From a checkpoint of a small transformer trained on Wikipedia.
Size: 9 layers, width 128, 4 heads of 32, MLP 512 tanh GELU, vocabulary 525, 1.9M parameters.
Architecture: LayerNorm before each block, learned positions, biases, tied embeddings.
Training: a variant of SOAP for these matrices, 99M tokens.
Each number is 200 + 20 x the weight over its row's rms, rounded and kept within 0 to 999. Layers, rows and columns count from 0. The size before them is the row's rms in percent of the matrix's.

# down: layer 6 MLP down (transposed), 512x128, rms 0.19, rows 74-98, columns 64-127
# up: layer 6 MLP up, 512x128, rms 0.181, rows 75-98, columns 64-127
down74,105,209,194,185,205,228,177,199,225,194,211,262,194,194,203,203,188,172,187,212,219,227,204,212,207,230,203,213,210,168,156,205,189,192,206,196,185,204,177,207,188,177,210,201,251,206,216,197,195,171,183,174,212,168,179,195,204,190,196,226,201,204,228,193,200
up75,098,167,202,188,225,195,219,185,197,164,203,193,210,236,182,204,210,148,202,213,204,177,216,182,198,233,208,219,232,155,162,222,195,195,209,200,191,208,178,222,189,214,195,176,194,220,216,203,235,191,195,219,185,211,219,203,218,211,195,222,176,190,177,179,221
down75,103,213,205,206,193,194,215,229,161,245,206,173,212,212,216,210,177,207,194,205,248,197,228,223,184,169,220,180,180,188,220,235,206,195,215,207,196,191,213,186,198,180,215,228,196,179,154,234,161,204,219,192,222,205,215,217,192,197,173,184,208,213,209,222,182
up76,098,217,185,204,202,219,201,203,206,182,219,194,195,200,193,241,168,220,206,223,212,217,184,172,201,195,205,179,234,171,220,165,201,237,212,194,204,220,204,251,217,213,200,218,183,158,197,182,204,209,175,197,161,191,209,219,222,175,168,231,182,245,185,217,238
down76,094,205,206,200,153,209,236,161,164,203,150,202,207,218,164,185,244,208,203,180,201,201,205,168,224,177,193,232,206,237,167,201,173,179,186,189,173,200,227,250,168,203,228,170,185,205,212,144,185,207,177,200,221,242,197,213,205,191,184,186,180,199,202,200,189
up77,098,200,198,198,204,193,170,194,149,202,170,184,200,177,212,173,194,181,218,205,229,189,184,226,189,194,204,211,190,225,219,188,216,195,217,215,252,214,223,254,205,195,229,245,201,186,204,192,209,200,220,212,221,194,169,221,203,232,192,205,183,212,170,195,138
down77,096,209,210,190,206,205,177,212,221,201,226,183,191,211,220,175,190,204,213,201,221,169,189,165,221,188,215,205,172,183,167,187,192,208,210,181,216,259,212,194,182,247,174,180,221,192,154,176,178,189,211,183,169,214,206,186,179,187,180,200,213,186,243,179,212
up78,099,188,240,165,164,257,194,206,175,206,189,217,204,233,212,208,208,246,200,191,211,204,169,215,227,198,233,202,190,172,195,234,185,223,226,181,225,174,215,207,186,190,177,190,192,238,226,203,180,181,210,213,230,205,199,194,193,198,213,188,197,193,215,195,193
down78,106,186,208,197,196,209,198,222,212,198,235,184,199,212,209,199,247,208,228,167,210,170,206,179,212,205,205,204,205,190,205,237,206,177,188,184,175,170,235,214,196,243,186,202,196,194,204,192,207,195,200,153,173,227,210,191,219,240,184,189,172,225,182,175,212
up79,091,214,224,185,172,201,224,215,173,205,201,191,250,231,168,191,232,185,232,208,214,214,197,183,216,166,168,210,204,229,192,201,241,190,209,190,194,243,200,179,198,206,206,183,198,216,186,179,184,174,185,222,222,205,203,202,167,239,181,197,192,213,210,191,222
down79,094,204,205,192,234,204,200,195,184,181,177,205,134,197,177,193,183,206,221,219,209,175,214,192,167,210,220,227,206,153,195,221,227,195,207,209,172,197,223,185,184,212,187,194,198,223,246,209,217,243,212,216,189,243,207,168,172,192,207,216,203,229,166,174,144
up80,101,190,190,243,205,172,208,210,201,180,214,205,153,223,183,186,209,212,218,262,229,219,179,198,199,192,208,197,226,197,207,209,188,205,214,231,201,237,229,167,218,213,168,198,219,211,157,191,226,176,219,186,213,219,204,207,209,214,187,229,187,193,204,193,202
down80,103,194,212,187,210,230,190,197,213,191,191,193,201,230,194,241,221,208,203,245,204,207,178,220,227,199,187,169,192,208,195,235,213,190,217,187,249,222,208,214,215,227,204,200,200,245,175,221,168,193,170,224,190,186,187,189,160,204,193,179,203,185,212,200,169
up81,101,241,170,198,228,229,196,198,188,197,256,244,196,233,197,190,202,225,225,192,218,170,207,225,216,157,172,215,179,163,200,216,194,226,157,199,231,192,206,192,190,196,218,213,170,188,166,193,226,198,173,212,198,212,178,195,198,232,218,204,240,197,219,206,211
down81,102,188,217,154,224,219,222,222,191,220,229,183,236,213,187,196,209,180,159,234,191,219,182,229,215,199,210,199,185,202,193,153,179,202,207,190,197,218,191,194,195,198,214,201,190,208,213,234,182,196,202,202,182,190,197,150,227,214,217,217,185,183,192,176,242
up82,103,199,231,200,190,182,195,213,218,177,204,215,179,195,187,186,199,204,224,219,200,231,198,187,183,222,225,197,173,192,188,188,211,202,206,241,194,220,206,187,189,177,217,202,172,193,192,218,165,236,207,203,173,170,185,234,206,208,191,226,185,187,213,227,206
down82,104,182,207,198,203,187,191,256,205,187,201,215,202,227,223,175,205,175,191,210,156,198,199,209,213,181,224,208,197,211,227,168,182,188,211,197,178,235,217,203,187,224,223,199,235,204,181,186,208,195,210,241,186,190,216,209,199,192,195,218,213,211,227,212,197
up83,095,209,179,193,194,211,193,234,151,173,191,210,217,184,201,196,205,207,216,204,218,180,180,201,196,211,195,197,191,199,197,178,226,161,183,189,246,197,194,180,183,225,191,192,213,188,177,225,208,213,218,184,202,176,178,179,182,243,187,182,222,227,207,214,196
down83,099,219,203,234,190,214,195,185,221,196,193,231,198,194,191,220,189,196,185,184,180,215,209,154,200,171,193,190,222,199,199,201,176,218,205,198,181,178,182,195,205,202,233,186,182,217,205,217,197,215,218,199,192,195,158,224,204,208,208,187,201,208,197,201,190
up84,098,185,197,222,207,200,203,218,205,185,208,221,208,197,198,153,225,167,206,234,196,213,175,207,210,211,188,197,190,191,190,177,196,181,197,180,183,216,181,229,183,198,237,205,188,192,167,243,227,204,174,205,212,176,204,194,201,165,187,168,189,194,235,213,201
down84,098,209,192,181,221,206,203,203,182,206,218,175,184,180,180,162,189,158,204,201,180,221,200,224,189,163,191,196,176,210,177,164,219,207,205,178,182,229,183,207,199,171,200,208,194,214,210,210,192,195,190,177,177,193,174,184,197,213,194,177,241,218,217,192,169
up85,102,249,200,247,182,202,183,203,183,214,169,232,231,211,206,215,193,200,222,181,212,228,194,198,188,182,203,207,215,210,219,188,175,184,207,203,205,235,194,188,193,201,195,181,188,173,235,218,205,236,204,156,170,192,201,208,199,192,165,210,213,165,198,184,197
down85,104,167,174,208,178,203,206,225,222,212,177,220,222,185,217,181,193,195,179,185,225,210,151,185,172,184,186,205,197,223,215,178,198,175,177,184,212,206,222,227,220,239,190,210,194,213,239,181,241,221,167,185,208,201,202,216,223,227,184,205,222,240,178,168,208
up86,091,210,219,204,193,210,195,247,197,201,212,186,198,215,211,201,189,176,202,177,179,157,198,216,192,196,205,232,197,188,223,195,194,216,202,174,158,173,189,226,199,249,189,190,175,207,190,231,172,230,204,195,179,186,221,213,224,161,183,229,221,244,165,178,211
down86,096,176,211,201,193,191,196,211,199,217,174,214,206,237,193,209,233,231,192,238,199,228,222,214,160,210,218,188,204,223,185,190,208,202,195,181,218,211,211,231,206,167,181,208,208,214,238,191,195,210,178,198,211,222,176,168,157,208,179,159,223,214,214,222,212
up87,102,190,185,194,209,197,168,209,190,191,187,222,199,207,232,214,269,187,229,181,187,179,244,214,198,187,210,179,198,201,199,182,199,192,234,209,181,193,198,197,195,228,172,206,221,213,213,211,188,183,201,210,203,190,183,190,215,219,195,218,211,175,198,228,204
down87,101,186,204,229,194,196,211,181,184,163,221,245,220,190,212,216,185,192,154,182,219,166,206,201,140,195,242,208,189,200,187,204,188,217,203,199,192,200,240,185,199,211,216,230,219,185,210,215,197,183,198,210,233,181,155,178,207,213,208,183,244,208,191,214,182
up88,103,192,166,241,206,195,201,168,149,175,202,227,212,199,203,166,195,199,219,217,171,186,199,208,204,196,222,185,184,244,229,217,162,237,237,208,227,211,190,188,214,216,197,212,178,210,255,184,225,217,227,187,194,206,213,200,182,209,191,144,203,201,212,180,198
down88,096,230,215,214,179,218,208,209,180,241,166,212,234,237,210,209,199,154,198,208,217,191,214,217,205,165,160,167,218,209,204,175,215,211,191,225,194,172,193,186,199,195,204,167,231,176,187,229,179,180,212,193,183,167,197,241,191,225,166,207,168,226,189,200,188
up89,094,214,215,204,221,216,189,236,229,202,174,202,203,189,182,204,201,219,176,201,198,217,205,205,199,225,191,205,170,197,149,159,210,211,205,227,187,226,211,199,190,177,180,204,182,212,204,239,218,188,165,209,170,208,181,222,211,176,227,208,205,214,196,201,188
down89,090,221,203,199,212,198,205,216,196,231,155,191,196,213,198,206,188,208,162,221,195,169,227,183,177,173,195,220,197,198,208,153,213,176,189,219,173,206,217,169,202,184,184,220,189,191,191,202,201,170,182,190,234,219,182,209,214,220,200,199,146,192,169,197,179
up90,114,191,217,153,158,218,226,192,170,207,193,198,211,217,222,187,192,189,197,211,238,186,215,209,173,228,181,146,192,174,179,173,183,194,207,191,206,201,181,194,215,194,229,208,189,217,196,228,212,191,212,199,154,197,165,172,190,208,235,184,200,211,235,216,181
down90,106,221,204,175,174,210,210,215,160,173,213,169,195,227,186,191,214,233,202,160,177,221,219,234,212,164,198,205,200,204,195,211,244,179,214,151,189,201,217,217,212,218,199,201,178,210,188,193,203,209,157,213,204,197,200,227,221,221,193,232,185,195,178,185,235
up91,101,199,186,170,178,195,181,197,195,215,158,199,196,230,227,206,193,219,194,188,214,189,189,237,190,204,176,230,179,183,192,206,174,192,197,202,161,212,229,175,195,191,213,198,198,199,147,177,215,196,192,223,237,174,209,233,180,203,232,196,202,172,214,201,179
down91,090,192,174,199,192,184,170,228,226,236,246,206,210,219,232,217,220,203,214,183,179,196,201,208,190,230,216,227,197,224,208,199,218,206,230,218,218,154,166,207,209,246,208,199,213,189,234,197,188,170,203,235,164,188,203,198,214,178,200,227,198,234,171,181,219
up92,102,230,224,179,148,248,199,170,187,233,212,186,194,191,189,152,200,183,192,174,184,201,183,220,201,218,180,220,176,178,233,219,197,202,184,213,228,201,237,207,188,208,192,192,209,213,211,208,195,170,203,243,170,208,198,197,168,199,195,197,222,193,217,257,209
down92,099,207,184,204,214,171,234,215,182,195,178,161,197,169,195,197,204,226,243,213,233,222,197,214,193,188,221,197,181,191,211,199,198,211,166,183,198,160,181,213,209,208,205,215,241,190,170,189,192,236,190,173,243,195,176,203,189,195,172,200,172,240,230,153,188
up93,098,180,203,217,207,177,184,172,244,186,242,196,168,212,182,197,170,207,258,193,209,176,191,210,204,187,160,208,184,171,168,219,207,171,198,243,200,210,229,203,206,232,221,242,204,206,202,219,198,173,195,210,217,209,193,205,186,205,215,223,240,196,196,203,190
down93,094,248,224,224,199,218,190,185,211,209,199,187,196,213,234,184,197,193,173,225,218,229,164,229,196,205,216,182,180,194,204,205,201,189,224,167,164,193,193,217,180,167,210,193,179,204,219,216,206,206,182,226,174,182,192,184,161,209,182,190,179,208,196,212,222
up94,102,206,196,234,189,215,242,210,197,186,187,220,173,226,195,179,196,234,227,196,201,245,215,200,236,199,207,183,213,222,214,210,173,190,220,173,230,218,169,168,171,204,206,213,175,232,195,189,204,154,173,200,219,183,183,205,199,212,185,239,203,213,215,205,191
down94,097,215,187,193,156,217,205,210,197,233,213,190,228,194,223,198,206,188,223,221,220,188,140,195,199,156,212,222,166,205,210,221,202,173,165,183,189,209,257,168,183,222,195,166,198,203,203,189,183,200,199,206,230,234,174,184,217,193,196,216,190,157,175,219,194
up95,098,199,215,206,170,207,210,215,180,225,181,210,200,190,204,210,192,177,204,212,197,222,214,201,215,167,160,203,196,208,192,256,212,173,196,192,209,176,208,176,170,181,193,193,200,223,173,177,213,217,194,195,208,180,220,224,200,217,204,208,180,167,185,179,231
down95,103,207,174,228,202,179,189,175,210,188,186,172,207,236,194,161,203,221,183,215,203,218,200,218,192,181,197,194,195,202,206,215,197,205,181,193,171,207,194,214,169,201,182,187,216,191,223,228,177,198,188,202,192,189,222,212,190,257,202,170,199,191,164,180,211
up96,099,174,202,166,182,230,212,216,195,197,194,180,178,153,210,174,200,244,223,167,187,176,203,200,195,195,185,186,219,243,169,200,214,199,214,195,191,202,199,235,200,184,211,243,187,191,192,172,213,208,186,171,189,235,211,211,216,181,205,194,204,171,167,194,164
down96,109,197,228,199,169,187,194,212,219,194,197,182,233,247,202,223,199,179,237,179,223,195,205,205,207,207,224,241,199,233,210,182,211,200,217,194,189,222,206,212,154,188,189,187,167,210,198,195,195,211,195,232,191,226,249,192,192,204,233,188,171,196,211,227,206
up97,102,194,153,199,196,202,193,237,217,181,165,188,185,144,217,194,211,197,233,216,207,186,204,188,210,206,213,213,243,183,194,192,213,221,220,234,221,159,199,222,180,229,203,212,202,184,212,201,200,171,221,198,183,182,195,228,231,187,211,214,212,207,227,194,218
down97,104,158,198,184,212,215,214,198,159,227,204,226,217,180,176,209,174,177,156,182,156,195,185,198,214,214,193,179,191,170,187,166,196,168,224,198,167,193,213,194,211,213,186,198,228,183,164,197,230,202,212,192,205,208,220,216,199,196,225,185,173,200,200,222,192
up98,096,219,166,218,212,204,171,199,181,188,167,180,207,214,258,188,220,181,219,194,192,178,178,177,210,200,209,167,228,214,205,188,188,212,190,209,208,205,204,214,176,194,197,172,184,147,226,209,146,206,193,242,209,209,191,235,206,196,214,178,177,192,222,199,207
down98,094,243,171,209,212,194,209,188,188,173,178,188,157,175,192,252,172,182,248,210,229,230,206,191,233,200,238,192,170,238,191,211,202,173,205,190,199,224,187,189,218,198,192,214,181,210,183,191,203,185,187,204,232,199,205,219,203,181,205,193,205,216,163,193,185